config = dict(
    num_hidden_layers=16,
    hidden_size=64,
    num_attention_heads=1,
    num_key_value_heads=1,
    head_dim=64,
    intermediate_size=256,
    vocab_size=512,
    hidden_act='swiglu',
    norm='rmsnorm',
    norm_place='pre',
    norm_eps=1e-05,
    positions='rope',
    rope_theta=500000.0,
    rope_fraction=1.0,
    qk_norm=True,
    attn_scale=0.125,
    bias='none',
    tie_word_embeddings=False,
    parallel_block=False,
    init='uniform',
    init_std_qkv=0.0541,
    init_std_o=0.0,
    init_std_up=0.0541,
    init_std_down=0.0,
    optimizer='adamw',
    learning_rate=0.00497,
    beta1=0.9,
    beta2=0.98,
    weight_decay=0.042,
    lr_head=0.0052,
    warmup_steps=259,
    schedule='wsd',
    decay_fraction=0.558,
    decay_shape='cos',
    final_lr_fraction=0.1,
    batch_tokens=[8192, 16384, 32768, 65536],
    max_seq_len=1024,
    doc_mask=True,
    train_tokens=147200000,
    max_steps=6122,
    dataset='wikipedia_en',
)
Each number is 128 + 32 x the weight over its row's rms, rounded and kept within 0 to 255. Layers, rows and columns count from 0. The size above them is the row's rms in percent of the matrix's.

# layer 8 attention query, 64x64, rms 0.211, rows 0-52, columns 0-63
size [ 84  88  87  96  70  69  88  81  80  89  66  69  93 156  66 129 118  89  86  85 139 114 130  80 132 145 115 127  98  81 136  77  84  85  69  73  77  98  72  88  65  80  83  80  66  75  95  74 127 104 111 114 131]
[[169 141  95  91 139 160 142 167 132 167 186  90 108 108 110 163 147 116 122 148 110 157 131 156 154 106 114 149 178 167  77 150 148 141 102 187 138  75  73 122 109 175  38 103 159 135  94 125 107 165 134 111 122  90 130  81 113  63 146 102 111 115 162 100]
 [172 177  97  83 158 179  72 115  85  79 161  79 120 146  84 169  81 135 136 194  89 119  98 128 116  60 119 187 150 124 101 119 155 122 148 133  74 144 113 102 136 103 107 123 131 112 105  87 171 116 139  81 152 131 128 132 128 125 136 116 195 148 171 125]
 [ 59 123 141 174 112  89 170 160 152 142 101 156  87 106 137  76 136 133 131  75 141 170 167 141 160 116  56 105  98 133 140 120  69 107 109  96 175 106 142 170 161 157 142 144 109 130 150 179 128 146 119 169 122 108 122 134 129 173 111 198  67  95 103 158]
 [214 106 102  69 134 161 151 136 110  83 183 110 121 136  87 158  71 132 149 160  90 127 175 103 114 114 124 157 187 151 142 120 184 155 167 131  74 132  85 119  88 124 112 111 147 107  89 130 144 132 194 119 138  95 147 121 120 114 136  79 167 139 186 116]
 [109 183 157 191 147 114 151 130 112 176 133 107 131  78 106  97 156 124 117 123 140 122 103  96 182 100 176 186 115  95 101 101  77 123  96 175 144 159 186 102 147 122 131  83  97 179 121 126  94 131  98 134  93 171  76 135 131 164 131 174  96 114  71 165]
 [139 149 163 161 127 119 153 103 151 166 143 123 164  81 102 160 177 102 125 120 170 112 119  51 158 162 151 172 105 106 114 153 167 152 113 152 116 141 144  97 155 147 127  56 109 106 145  96  96  42 119 154 161 163  69 126 124 113 148 162 101  87  69 157]
 [176 114 130  93  88 165 108  80  91 114 152 111 106 159  84 164  92 188 158 124 123 144 165 137 101  58 140 126 174 142 119  93 161 122 173 124  87 130  94 164  79 131 109 122 141 152  82 173 137 144 175 101  92 140 174 130 150 140 128  53 120 168 175 144]
 [164 106 104 106 150 145 127 179  87  80  94 124 150 203 109 120  97 129 193 102 111 141 115 145  78 168 111  66 163 160 165 129 122 131 223 105 188 126  97 148 105 167 118 128 146 145 106 117 136 144 158 144  67 116 161 124 129 157  84 107 135 136 167 125]
 [109 124 133 176 109 130  69 100 117 114 131 101 184 160 202 190 105 187 154 112 143  77 114 173 120 121 138 102 116  59 109 143 110 121 123 131  88 105 113 129  86  86  82 179 138 152  85 174 106 152 115 157 109 125 148  89 136  85 171  97 168 152 116 122]
 [155 153 145  79 155 120  47 113  86  94 145 149 144 194  89 170  87 166 172 134 141  73  83 136  94 123 139 115  99 127 125 133 149 147 135 198 120 110 100 184  97 119 110 154 158 120 118 117 146 118 136 135 137 122 177  75 150  97 103  77 172 167 157  88]
 [121 148 118 119  96 172  89 145  81 107 153 106 105  56 111 171 127 110 136 136 100 137 168  59 156  77 116 126 119 120 125 101 111 105 134 161  86 152 135 141  99  98 127  81 189  55 114 136 146 139 125 102 209 121 123 132 158  82  88  79 111 169 154 163]
 [148 149 150 123 141 140 162 140 166 155 131 105 208  74  82 116 147 137 113 143 130 120 170  40 195 168 118 184 113 121  85 120  99 143  86 167 129 157 142  85 168 112 163  99 119 129 146 143 123  87 145 140 155 160  75 122  81 138 180 149 131 118 108 168]
 [109 147 107  87 162 151  84 120  87  82 117 178 147 132 130 108 122 135 153  90 130 118 130 145 172 146  96  85 116 146 104 213  92 135 125 194 143  93 104 190 141 144 116 150 120 143 101 102 157 155 132 115 126 128 183  56 114 131 136  52 187 140 160  99]
 [ 87 105 151 169 105 141 141 124 139 161 117 150 109  75 157 175 127  80  53 155 120 162 120 135 168 105 142 160  74  95 131 130 112 161  69 120 155 126 150 148 128 100 113 130 122  83 176 139 126 154  84 122 170 121  78 170 133  79 137 191  58 113 108  82]
 [ 59 122 166 147  99 131 151 126 139 110 107 113 119  80 172 119 159  59 131 132 128 148 122  68 146 197 106 126 121 141 135 135 127 105 111  59 144 148 112 140 136 121 131 109 146 126 159 120 125 131 156  88 210 137 132 109 208  37 108 133 147 163 137 166]
 [ 75 133 123 183 134 130 164 146 154 159 112 128  95  40 128 130 135  90  72 142 125 153 108 105 190 107 114 153 117  81 127 108 126 134  74  72 120 175 129 128 159 124 171 144 125 106 180 153  94 132 107 117 113 128  58 118  93 135 106 188  79 144 103 176]
 [164 157 133 123 141 140 173 143 171 180  91  87 116 145 100 126 120 109 145 186 155 132 131 100  34 112 171 158 146 108 133  91 195 106 150 150 137 169 104  96 155  75 126  90 187 113 103 133  92 114  89 100 100 124 106 181 113 126 153 148 137 177  82 130]
 [163 148 142  83 126 180  81 121  77  57 168 148 174 106 121 142 123 115 152  90 137 131 123 125 157 121 173  90 137 164 144 162 145 123 117 147 113  44 148 171  45 153  76 119 137 113  73 139 177 120 120 116 135 158 186 143 119 162 108 111 160 141 130 117]
 [148 109 192 184 160 103  91 117 162  88 149 114 116 119 146 168 179 130 134 177 169 134 116 155  78 110 179 121 106 128 100 142 132  71 158  65 165  85 118 126 100 129  75 180 137 108 114  89  95 146  87 130 126 119 144 122 119  88 150 146 170  57 126  88]
 [102 139 190 180  94 107 162  91 185 149 125 146 137 158 121 175  87  96 128 137 159  90  99 103 119 159 146 101 111 175 131 144 182  84 149 102 134 136 161 152  93  87  96 176 135 102 163 149 132 138 144 217 139 126 106 140  79  89 108 149 163  72 124  96]
 [126 133  94 143 116 140 173 155 173 158 144 124  81 119 142  82 128  62  45 149 133 151 120 132 108 132 139 176  90 124 159 121 164 140  68 121 143 117 142 149 129 130 124  90 102 106  81  73 113 110 125 125 145 160 102 190 100  70 107 180  60 155  94  89]
 [197  86  89 101 172 137  74 116  98  80 139 100 154 183  93 112 148 146 157 147 174  83  88 118  74 101 160 106 122 133 140 114 155 136 179 107 103 160 123 177 147 134  96 140 148 139  84  89 111 122 157 106  95 139 181 104 135 151  82  88 140 170 158 177]
 [ 69 114 150 190  70 137 165 146 155 147  82 154 128  84 173 154 114 101  75 131  75 135 166 138 183 125 124 148 138  89 119 112  74 164  72 110 159 166 112 122 121 127 152 133  94 127 174 137 121 124 101 114 135 120  81 114 109  62 137 174  62 122  98 141]
 [147 110 186 214  78 173 117 118 117 150 125 176 115 113 105 139  96 135 143 199  97 164  89  96 123  78 117 117 157 117  90 144 105 168 137 110 130 123  90 117  75 123 166 119 154 141 147 120 132 162 142 109 100 167 121 102 119 140 142 147  58 158 138 215]
 [103  78  48 111 145 156 138 142 160 173 126 152 138 102 168  78 159 133 102 134 136 182 148 115 161 104 110 153  81 162 138 108 101 212  90  84  94 158 113 164 156 148 157 119 151 133 159 167 139 157 106 100  92 104 129 179 161 164 109 107 131  66 107 142]
 [163  73 102 115 115 170 127 144  97 107 115 134 195 133 161 101 127 165 187 101  97 106 144 101 175 123 143 109 183 140 131 151  94 170 140 120 103  96 114 155 107 168 138 133 140 168 133 199 135  81 139  99  79 118 127  52 163 146 103  82 163 132 135 192]
 [107 116 150  99 125 121 179  84 141 101 115 128 185  87 169  72 157 112 176  82 132 162 137 117 135 149  92  86 123  76 154 169 146 110  77 112  87  97 111  77 116 137 162 162 158 146  69 138 107 135  84  62 108 112 181 129 123 128 122 143 165 112  64 112]
 [116 135  96 207 121 109 135 172 174 134 154  97  94 175 181 127 151 196 148 133 141 110 119 121  85 124 127 137 111 138  83 118 136 181 158  59 121 132 159  76 151 134 136 194 118 132 158 154 110 150 190 176 140 165 116  95 159 143 127 149 146  69 100 122]
 [130 162 153  98 146 127 133  76  93  99 158 133 132 108 148 157 157 148 170  52 157 133 142 132  82  99 109  69 116 114 157 218 124 120 131 127 115  41 137 128  86 157 110 187 104 151  50  97 150 120 134 145 144 137 171 146 163 128 112 110 160 124 149 144]
 [ 83 101 152 103 130  50  82 116 124 168 143 117 149 143 118 142 142 149  92 150 101  81 159 166 167 128 112 121 155 130 120 193  94  94  98 125 144 131 114 100 160 118 130 128 143  85 137 148 133 159 140 173 198  88  98 206 151  91 123 116 110 178 203 105]
 [208 131 145 114 125 163  92 141 109  93 170 123 146 164 134 107 135 158 185 130 112 118 106 121 104  91 134 121 167 155  98 165 174  66 163 112 108  56 182 116  92 119  64 136 146 150  73 152 144 112 184 162 128 179 171 140 146 144 124 108 166 134 138 156]
 [103 146 154 120 134 117 101 118 154 148  98 146 139 148 108 103 159 162 138 110  81 148 140 136 170  96 142 143 123 123  96  26  92 131 130 155  97 158 151 143 179 155 130 114 144 124 155 146 175 130  80 112 141  99 220 118 206 111  97  77  78 166 138  93]
 [156 133 137  77 124 133 101 109 166 108 162  97  79 108  85 166  69 136 140 133  74  90 127 127 113 136 125 164 182  90 116 141 158 164  71  92  81 146 152  56 186 130 165 133 124  55 123  76 160 103 147  95 109 165 115 157 164 112 111 119 125 148 152 123]
 [ 48 113 154 175  78  95 149 107 157 145 104 133 120 148 123 155 117 141  76 128 160  93 106 123 131 146 162 140  67  83 117  94 120 113  78 136 144 160 187 112 187  90 182 102 117 119 122 146 112 115  97 160 108 187 120 117  99 112 149 178 103 191  98 157]
 [125 138 114  81 143 168 119 183  64  85 134 173 123 142 150  80 114 128 153 144 139 175 152 155  82 107  88 107 172 153 136 164 160 140 134 133 122  92  90 145  78 142  85 102 173  58 143 120 141 170 119  92 140  96 104 154 198 138 129 111 174 162 177 109]
 [ 73 122 160 122  98 129 111  93 144 129 148  65 130 137  80 173 111  91  85 188 129 100  44 139 162 125 142 202 110 128 132 139 188  83 106 123 116 181 159 134 146  85 115 126  79 128 100 139 169 120 124 124 101 156 107 145  93 145 128 172 113 149  71 154]
 [155 140  99 116 137 102 167 157 144 183 107 191 132 120 143 106 125 121 105  98 142 111 221  79  96 139  66 109 123 138 126 167 124 103 179 127 131 114 130  86 155 185 160  87 176  97 134  94 158  87 159 193 186 115 123 143 128  97 122 119  80 109 139 134]
 [ 64 116 134 131 165  47 163 132 157 147 111 114 123 122 155  63 189  81 124 106 158 117 127 134 136 156  52  76 114 122 145 139 110  92 118  87 156 117 145  79 194 163 173 132  76 141 134 101 124 128 105 137 125 126  93 150 147 137  68 159 133 135  84 116]
 [121 148 142 116 155 155 125 101 116 153 178  62 104  71  75 166 147 137 106 167 129 150  88 117 170  39 170 168 143 141 149  77 153 113 113 159 100 171 154 139 182 102  98  91 123 164 154 168 106 138 131  95 109 171  88 168 114 148 145 162 126 110  98 150]
 [157 109 144  92 126 150  53  82 126  87 130 121 130 158 133 179 112 140 125 134 158  95 135 166 123 120 181 105 154 137 135 142 148 116 125 202  67 111  89 157 136  72  97 134 151 126  44 172 118 125 143 168  91 157 135 130 126 151 177  75 147 172 134  77]
 [145 186 166 123 138 113 107 145 144 125 183  38 183 102  87 159 153 168 132 153 115 115  91  46 188 104 125 126 120 145 142 155 120  62 117 130 137 165 170 104 133 133 131  70 144 168 119 123 121 116 138 103 192 122 162 132 142 113  82 121 155 128  92 149]
 [137 153 192 158 126 110 133 126 154 194 123 116 146  85 119 113 203 100 156 170 116 113  77  82 155  80 165 176  84 120 110 111 121 152 131 114 163 168 176 138 134 115  94 139  84 129 183 120  86  90  97 119 113 168 101 118 128 113 158 166 129  70  73 132]
 [166 108  88 133 135 120 155 159 132 152 151 175 141  99 142 123 126 109 142 117 124 134 132 108  91 228 105 154 123 120 161 232 142 143  80 158 152 141 113  91 123 179 130 161  95  73 151  68 165 145 144 153 158  94  83 126 140 104 161 147 128 109 180 133]
 [114 102 161 155 132  91 165  81 137 127 108 137  86  89 159 168 138  96  89 131 143 117 127 145 154 173 135 183 128 121 137  89  68 129  49 160 162 162 143 119 103  77 137 131 109 105 164 133 121  76 153 135 105 113  87 141 121 122 140 176  17 126  98 130]
 [100 133 151 154 135 127 100 125 118 127 123 105 102  43 102 172 168 163 120 143 179  92  94  53 174 139 138 143 140 105 138 113 146 117  58  94 121 163 110 143 145  99 170 102 170  96 120 128 116 130  75 106 181 186  65 105 129 148  76 165 125 145 124 152]
 [107 108 103  60 145 141 111 150 115 132  98 162 170 192 100 147 133 142 133  85 170  85 122 154  69 106  90  54 156 140 175 154 147 119 177 112 144 140 124 133 110 153 127 149 140 157 121 100 137 111 152 156 109 119 167 126 135 148 111  40 180 174 190 108]
 [123 126 178 134  88 155 171 147 120 163 154  82 177  72  87  95 145 132 157 145 107 103 204 104 150 116 154 156 147 169 101 114 121  80 156 176  88 170 152 129  72 160  91  71 122 161 130 136 125 147  82  78 117 131 114 163 171  78 116 135 120 128  95 153]
 [121 100  71 138 131 112  85 104 122 129 160  97 139 180 167 126  88 166 177 112 127 116 138 158  66 182 146 135 118 118  98 160 139 214 132 104 139 115 118 130  80 149 118  86 137 122 138 170  96 109 142 183 129  80 157 161 101  64 142  67 172 139 145 163]
 [120 128 111 178 117 146 147 168 150 183 101 122  82 124 145 158 116 100  54 173 114 164 124 123 112 121 182 173  74 114 103  82 100 131 105 122 162 185  85 138 157  96 103  87 147 133 174 104 101 152  96  97 129 107 126 139 144  66 135 187  61 148 112 119]
 [171 122 122 103 153 107 124 115 105  99 127  66 147 185 132  99 158 176 182  70 152 103 115 116  44 200 121 109 124 140 181 141 119 121 136 123 175  99 123  73 110 166 127 107  86 167  72  79 130 115 177  84 127 144 129 107 140 125 141 122 167 158 123 120]
 [171 103 149  76 145 162 114 127  81  76 152 116 171 111 138  96 143 103 147  52 122 157 162 120 128 116  88 103 127 138 198 174 143 104 110 127 110  77 163 150 140 185 125 108 122 117  50 111 163  54 132 114 106 113 178 123 154 119 102 109 145 147 160 160]
 [ 95 142  84 190 143  87 153 122 143  61 157 166 149 133 141 125 143 124 141 146 130 139  66 141 111 167 104 147 109 105  97 139  88 159  99 110 177 146 139 160 120 159 144 154  45 129 106  88  65 188 128  99 105 178  87  67 129 120 127 137 137  88  90 129]
 [ 82 194 177 144 102 106 139 117 109 126 110 169 114 100 155 190  93  95  74  83 129 150 128 155 178 129 131 101 134  89 153 124 107 170 121 166 164 107 116 127 126 120 169 131 106 101 157 141 151  65  97 157 170  96 100  71 175  87 138 119  91  91 149  71]]
# layer 8 attention key, 64x64, rms 0.186, rows 0-51, columns 0-63
size [ 80  80  84  91  87  82  88  81  92 108  92 111 122  80 123  76 111 103  97  94 117 111 109 101 117 146 104  93 126  98 116  80  73  84  72  66  73  78  75  82 107 111  72  86  95 106  92 117  87  82 104 108]
[[121 168 140 166 138 142 137 123 129 192  89 160 140 113 154 112 125 107 106 186  66 154 143 160 144  91  90 125  93  53 104 111  80 119 106 169 112 142 135 187  90 111 181  81 107 163 140 150  93 138 140 123 147 122 113 114  88 180 116 122  82 186 126 184]
 [184 120 146 113 112 122 103 151 202 150 136 130 156 153 140  81 121 114 195 129 138  79 137 175  83 171 157  87 153 162 134 147 141 128 127 124 134 157  67 124  97  75 127 138 102 115 129 130 101 143 135 149  62 137 155  81 136  92 207 101 171 184 142 106]
 [ 72 159 114 112 148 158 181  85  83 166 119 180 122 113 110 173 150 130  83 122 143 144 173  96 149 144 121 149 110 125 148 100 135 151 121 140 139 140 201  83 168 190 112 120 160 203 150 135 118 135 146 109 199 153  91 150 113 114  81 166 107 108 158 172]
 [139 116 133 122 117 161 102 136 196 133 141 119 124 131 148 103 159 108 174  89  96  98 131 180  84 180 155  74 119 216 102 103 131 140 139 159 149 158  78  88 144  98 110 104 116 145 116 139 116  96  97 152 116 143 189 154 161 142 206 104 135 126 145  57]
 [ 98 132 132 104 113 139 162 127  97 111 131 150 184 127 126 169 122 163 107 145 155 144 116  94 150 203  92 161  77 156 167 109 107 100 107  91 178 126 178 189 102 148 134 160 185 147 123 130 155 117 161 121 128 124  95 150  89 148  89 169  57  84 127 196]
 [113 152  98  82  88 163 180 120  90 109 126 134 199 139 145 153 108 141  53 149  71 171 172  89 153 157 104 135 134  81 147 102 132 120 106 106  96 142 151 109 163 125 203 154 180 123 162 156 158 174 182 116 109 126 115 140 105 164 119 160 144 141 137 174]
 [174 115 183 123 179 142 112 133 157 173 125 131  99 118 156 156 200  74 198 113 123 139 119 156 132 130 146  99 140  82  39  96 106 140  85 106 119 136 102 115 170 155 135 113 104 122 140 140 106 108  61 141 125 147 166 125 146 162 123 134 132 170  62  79]
 [128 150 129 159 144 133  46 100 129 136 138 100 152 138 117 122 110 115 178  96 160  87  56 206 113 126 194  98 104 151  88 171 135 124 127 185 107 133  84 150 146 135 120 132  73 110  91  96 132 116  81 110 139 111 175 119 134 105 131  96 175 181 118  85]
 [166 169 139 141 165 112 114 142 124 197 115 175 179 114 130 151 172 157 135 115 131 165 142 115 120 134 127 129 140  92  71  94  29 136 124 116 166 120 152 164 136 182 188 129 137 160 136  96  88 116  71 162 109 143 110 113 131  94  75  70 129  98 108 157]
 [135 112 104  89 133 114 148 154  54 134  91 144 193 192 106  90 129 165 158 104 115 113 102 115  77  81  73 114 133 106  88 128  48 163 156  84 130 124 165 134 139 163 164  56 105 106 133 131 108 118 136 170 112 135 121 125 171 103  82  86 133 127 148 147]
 [166 113 163  79  83 154 142 179 153 107 169  94 118 120  99 154 108 123 116 104 102  99 242 104 107  89 168 168 181 141  98 118 135 120 120 153  93 134 116  85  81  76 106 123 137 123 142 177 153 107 189 146 125 153 124 136 104 157 182 134 139 121 153 105]
 [111 111 111  94  60 188 135 128 116 124 170  63 118 105 136 145 124 116 106 177 120 118 149  73 140 146 124 122 126 126 182 110 174 128  90  99  94 134 145  97 108 114 142  99 161 150 120 187 129 146 218  84 127 170 123 126 110 178 159 169 147 134 185 182]
 [141 120  97  81 150 110 138 135  80  78 118 156 126 208 123 138 130 188 133  62 120 143 178 146  81 130  75 169 155 133 179 167 109 131 171  98 118 108 166 106 135 181 138 126 151 147 111  99 170 137 150 131  91 107 121 146 218 134 113  86 144 106 150 127]
 [123 166 131 130  71 160 115 192 114 136 130 101 174  77 110 132 132 140 102 184 130 137  96 114 166 162 157  85 132 177 161 161 124 172 108 162 144 128  58 138  82  90 132 102 149  98 140 167 154 157 149  92  86 187  89 137  89 111  73 134 137 144 149 176]
 [169  86 128  60  82 170 124 157 118 134 207 101 104 125 129 200 100 126 116 166 130 122 149 109 142 145 154 121 168 152 139  89 141  82 127 138  86 166  94 143  99  77 103 103 195 113 137 194 127  99 179 172 141 143 153 119 108 107 124 115 130 111 170 164]
 [124 107 106  85 122 156 125 191 147 147 144 120 124 113 129 127 156 150 173 111 147  98 150 129 139 177 133 112 146 164 178 171  80 138  80 111 127 147  77  82 112 106 123 137 174 109 152 199 197  84 191 136  82 187 161 126 110 109 140 139 187 113 142 161]
 [ 95 144 138 160 158 120 135 115 132 135 169  92 100  99 113 173 120 117 165 157 138 153 135 113 147  65 126 202 208 108 122  78 128 109 110 141 106  74 129  84 121 137 125 121 133  78  96  99 128 147 102  96 204 116  92 147 142  47 113 118 169 177 102 121]
 [156  73 109  78 113 115 130 180  98  63  89 134 160 199 117 123 110 178 124 121 125  79 126 129  76 130 186 114 117 170 144 157 153 141 131  82 102 150 140 150 127 116 112 162 131 171 165 117 157 136 171 166 111 145 134 165 127 202 119 118 137 104 184  74]
 [142  70  67 103 139  91 133 156 140 113 145 195 143 143  81 146  77 172 140  87 133 114 169 136  68  79 137 192 155 131 165 124 131 143 111 135 118  90 123 160 131 169  92 132 183 149 122  95 188 150 118 132 130 179 130 153 117 186 110  78 117  96 154 134]
 [119 126 123  81  49 133  84 144  89 169 179 138 159 121 162 141 106 134  99 147 151 152  84 156 139  94 128 120 124  98 124  98 192  51 146 113  80 127 121 124  84 126 109 152 128 173 116 166 156 180 113 102 151 116 139  96 117 190 124 142 177  73 177 136]
 [172 120 194 172 119 131  94 145 173  91 126 153  84  94 156 129 160  97 134 158 137 166  96 127 157 136 129 128 164 110 107 189 173 157 116  97 130 134 195 131 135 143 135 140 105  89 159 116  78 149 116 194 143 109 125 137 132 141 145 168 122 119  69  29]
 [154 152 128 157 171 132 144 115 174 128 103 112 104 107 124  85 142  81 178 158 152 122 115  96 110 136 132 136 171 137  53 101 138 147 126 122 137 180 146 126 171 160 141  75 102  89 201 131  58 137 102 156 144 131 113 143 127  92 149 146 128 132 102  19]
 [153 130 103 190 171 116 136 141 170 149 104 103 129  83 106 120 148 112 105 162 102 108  93 119 138 160 162 184 122 155 116  92  63 132  68 127 154 135  90 137 126  82  35 141  92 113 142 104  86 108 110 103 129 131  50 146  82 136 113 155 102  80 104 109]
 [170 152 127 126 103 198 137 173 156  83 138  71  70 112 101 164 151 122 148 144 140 182 153 124 133 132 207 121 145 122  85 130 116 158 109 128 115 107 166 154 123 101 205 124 103  92 118 155 106 146 108 150 115 138 152 118 110 197 101 100 166 197 141  93]
 [135 138  46 144 140 154 136 115 126 169 149  93  98 110 133  82 127  96 172 203 131  43  86  71 113 161 105 141 123 144  83 111 187 130  96 131 136 162  91 120 136 111  97 120 122 105 117 121 113  81 163 158 143  85 146 176  98  66  95 119 148 136 121 122]
 [166  70 138  52  97 142 148 162  53 115 138 172 178 187 119 150 114 191 115  98 139 127 148 163 114 106 120  88 140 117 154 129 109 151 155 143  96  87 152 147 104 152 136 152 159 128  76 153 187 101 148 137 120 127 169 121 145 164  85  86 109 118 171 172]
 [ 78 147 144  93  95 139 172 106 126 114 124 147 108 154 105 133 103 160 142  43 115 190 180 128 132 174 170  70  94 115 175 144 183 119 144 147 139  96 132 130  97 113 180 128 173 171 136 108 184 146 140 130 103 148 159  70 144 139 137 107 100 125 182 172]
 [ 78 137  93 154 174 118 135 100 161 173  78 114  99  97 164 100 100 117 189 139 106  77 152  93 106 173  92 109 110  78  50 122  97 104 115 104 175 137  86 142 173 119 156 118  94 147 167 134  99 113 121  79 113  64 135 126  93 110 146 149 104 128 121 175]
 [101 111  89  60 144 128 148 153  88  88 135 109 119 190 120 151  83 167 170 120 154 118 199  98 114 114 159  98 138 103  95 149 167 101 144 106 147  89 151 115 146 111 199 151 161 177 122 122 158 121 142 146 136  98 166 156 151 121  91  70 169 150 187 166]
 [184 139 126 170 100  96 134 132 151 133 134 129 116 103 117 125 140  77 121 172 151 135 126 125 194 128 101 190  92  85 130 153 125 174 124 153 167  82 136  97 105 115  43 107  99  89 105  96 120  80 114 132  71 124 119 156 107 100  81 152  92 153  86 199]
 [183 145 202 102  78 141 120 105 109 153 182 172 147 143 140 140 131 115  91 119 141 133  61 151 111 129 105 119 160 121 131 143 218 107 165 166  94 176 165 127  84 203 114 141 136 137 125 146 182 166 140 117 150 162 168 112 148 117 137 156 129 119 168  91]
 [152 123  93 170 150 160 151  60 136 124  96 163 109  97  74 156 116  67  86 133  99 111 131 140 152 167 108 127  77 125 139 131  89  88 103 145 141  88 111 139  93  92 116 106 168 120  81 113 169  86 109  96 129  48 113 116  94 193 146 135 108 176  88 105]
 [161 120 113 134 126 137 122 146 144 160 106  81 168 147 126 115 151 123 166 150  70 128 122 180  45 191 120 109 121 165 142 154 131 137  84 102 141 179  58 147  38  89 100 137  91 122  94 114  95 105 119 129 132 171 128 116  70  99 162 136 155  97 145 112]
 [123 139 185 154  93 149 140 155 141 154 108 121 197 107 180 149 195 164 122 157 101 108  58 105 142 104  62 114 150 110 118 199 125 146 122  85 134  97 168 142 161 184 160 110 105 106  96 144 108 104 130  99 102  97 139 189 115 108 115 120  96 117 117  78]
 [180  77 112 127 167  87 101 160 131 133  90 103  97 124  85  40  82 133 168 120 141 143 122 137 101 154 164 116 155 154 139 129 111 112 177 116 148 132  82 137  97  94  96 117  88 115 135 120  89  85 132 154 117 153 134  65 168  97 157 161 162  88  75  64]
 [127 162 108  98 111 182 132 139 109  90 158 152 123 112 144 219 186 104  92 158 108 115 127 113 125  88 121 120 207 117  74 154 147 129  69 134  89 108 117 143 170 167 145 155 147 143 142 130 138  94 165 131  85 127  95 206 114  69 128  90 106 146 131 142]
 [ 79 121  99 120 143 102 160 127 105  99  68 120 140 157 159  62  89 143  76 110  81 165 197 123 137 141 114 138 123  53 133 128 132 129 140 137 129 135 124  56 141  85 169 169 121 141 132 126 123 129 173  95 161 114 169 122 166  97 143 162 196 171 123  86]
 [ 87 113  70 134 123  78 130 136  96 114 103 140 162 166 104  66  75 152  95 131 105  93  76 108 162  99  76 152 133 116 188 176 112 137 127  97 159 127 189 171 110 123  79 130 112 126 129  96 103 157 192 132  85 128 113 145  99 132 105 134 108 152 171 188]
 [131 145 197  95 139 167 165 120 121 103 161 125  89 103  87 185 133 144  59 150 174 175 144  54 182  57 136 163 147 138 104  84 127 122 103  96 136 126 194 149 144 157 120 168 143 101 116 130 105 110 186 109 113 124 100 143  88 124 114 134  96 139 114 121]
 [159 212 126 160 200 119 100 134 150 135 102 183 140 116 145 109 163 107 135 116  89 142  80 132 139 108 123 184  89 110  83 123 142 143 114  62 172 146 139 145 162 179  81 147 121 122 158  91  95 180  95 116  85 124 135 139 119 131  91 143 102 128  51 115]
 [129  95 141  81  47 145 187 133 130 120 163  96 155 142 109 165 102 179  84 121 135 118 153 112 166 124 156 163 129  70 173  98 188  99 111  93  81 110 149 134 113 127 122 163 176 154 115 186 120 135 204 115 158 167 153 119 116 154 146 124  99 137 171 153]
 [106 116  88  82  62 183 122 102  69 138 160 122 138 106 103 161  95 169 118 150 133  79 141  74 150 135 118 129 143 131 209  96  89  82 121 153  95 150 157 152 107 140 158 104 210 121 132 166 151 152 166 106 130 143  96 130  92 148 127 151  96 139 166 174]
 [141  81 118 159 118 143  59 173 146 112  94  97 210 172 160 139 119 126 136 138  77 160 147 129  82 152 103  96 140 132 163 174 122 116  80  94 147 102 123  74  91  81 171  98 151 148 151 141  96 148 115 114  77 148 116 178 110 167 123 121 185 160 158 113]
 [107 102 175 151 135 138 130 141 119 121 106 156 124  75 191  77 156 110 157 116 155 124  84 153 155 180 126  68 141 154 149 141 107 165 110 117 164 153  94  83 128  95 118 117 114  73 206 175 100 190 108 126 123 175 102 142 139 134 146 187 140 121  64 130]
 [144 103 139 112  64 180 149 163 121 138 166  93 149 119 104 178 102 130 157 136 152 109 153  68 135 116 142 126 137 144 135 147 122 113  97  85 125 125 125 112  87  96 115 133 191 137 164 203 180 130 222 124 147 199 137 113  99 144 136 164 149 129 142 190]
 [156 112 117 131 197  87 131 126 156 162 108 151 107 184 100  89 142  85 177 110 146 127 146 196  69 108 107 153  97 103 104  84 132 178 135 104 120 118 134 127 144 143  57 168  85 129 137  66 122 132  91 151  95  73 140 124 165 160 122 104 151 121  91  77]
 [ 93 112 110 102  79 162 108 176  80 129 141  80 108 111  69 171 111 105  95 132 161  96 169  96 160 104 146  90 133 132 167 143 125  99  79 158 121 113 121  91 115  91 114 144 126 172  82 145 173 134 173 136 161 164  90 109  85 168 139 127 155 166 217 137]
 [ 87 143  91 123 177  78 111 156 142 114  99 122 116 203 174 125 136 171 165 106  83 124 157 212 100 138  84 143 140 110 111 138 112 170 185 125 128 171 155 129 118 148 142 171  87 108  99  94 149 181  85 136 155  94 168 118 170 114  98  91 123 148 155 100]
 [100 131 112 114 101 163 125 137 114 135 178 127 154  97 149 159 119 137  72 158 140 147 153 167 159 108 142 171 149 170 184  68 120 151  70 187  91 104  78 143  90  99 128 158 187 103  89 170 165 112 122 100 153 113 124 120 155 134 141  74 178 188 133 162]
 [143  60 164 132 191  79 121  94  98  97 132 163 188 187 152 154  91 148 144 112 131 154 127 172 112  83 108 115 141  86  79  96 112 117 139 123 106 111 201 172 147 173 162 143  96 124 156 147  73 152 123 155 160 103 134 115 175 129 130 120  76 156 123 154]
 [153 115 172  92  99 123  92 114 135 125 110 164 154 150 138 123 114 109 170 158 146 128  94 110 103 152 135  90 160 127  78 186 197 117 160 107 132 140 171 134 150 216 173  78 148 129 178 141 119 156 171 137 169 140 179 144 121  69 131 145 110 126 121  51]
 [ 95 117 183 138 129 117 104 141 106 121 112 113 182 145 137 185 133 194 146 102 110 160 126 136 123 134  97 105 180 138 136 194   5 107 127 115 151 104 134 145 129 195 175 145 140 167 136 131 123 167 142  62 118 122  93 120 119  82 100 112 117 117 140 142]]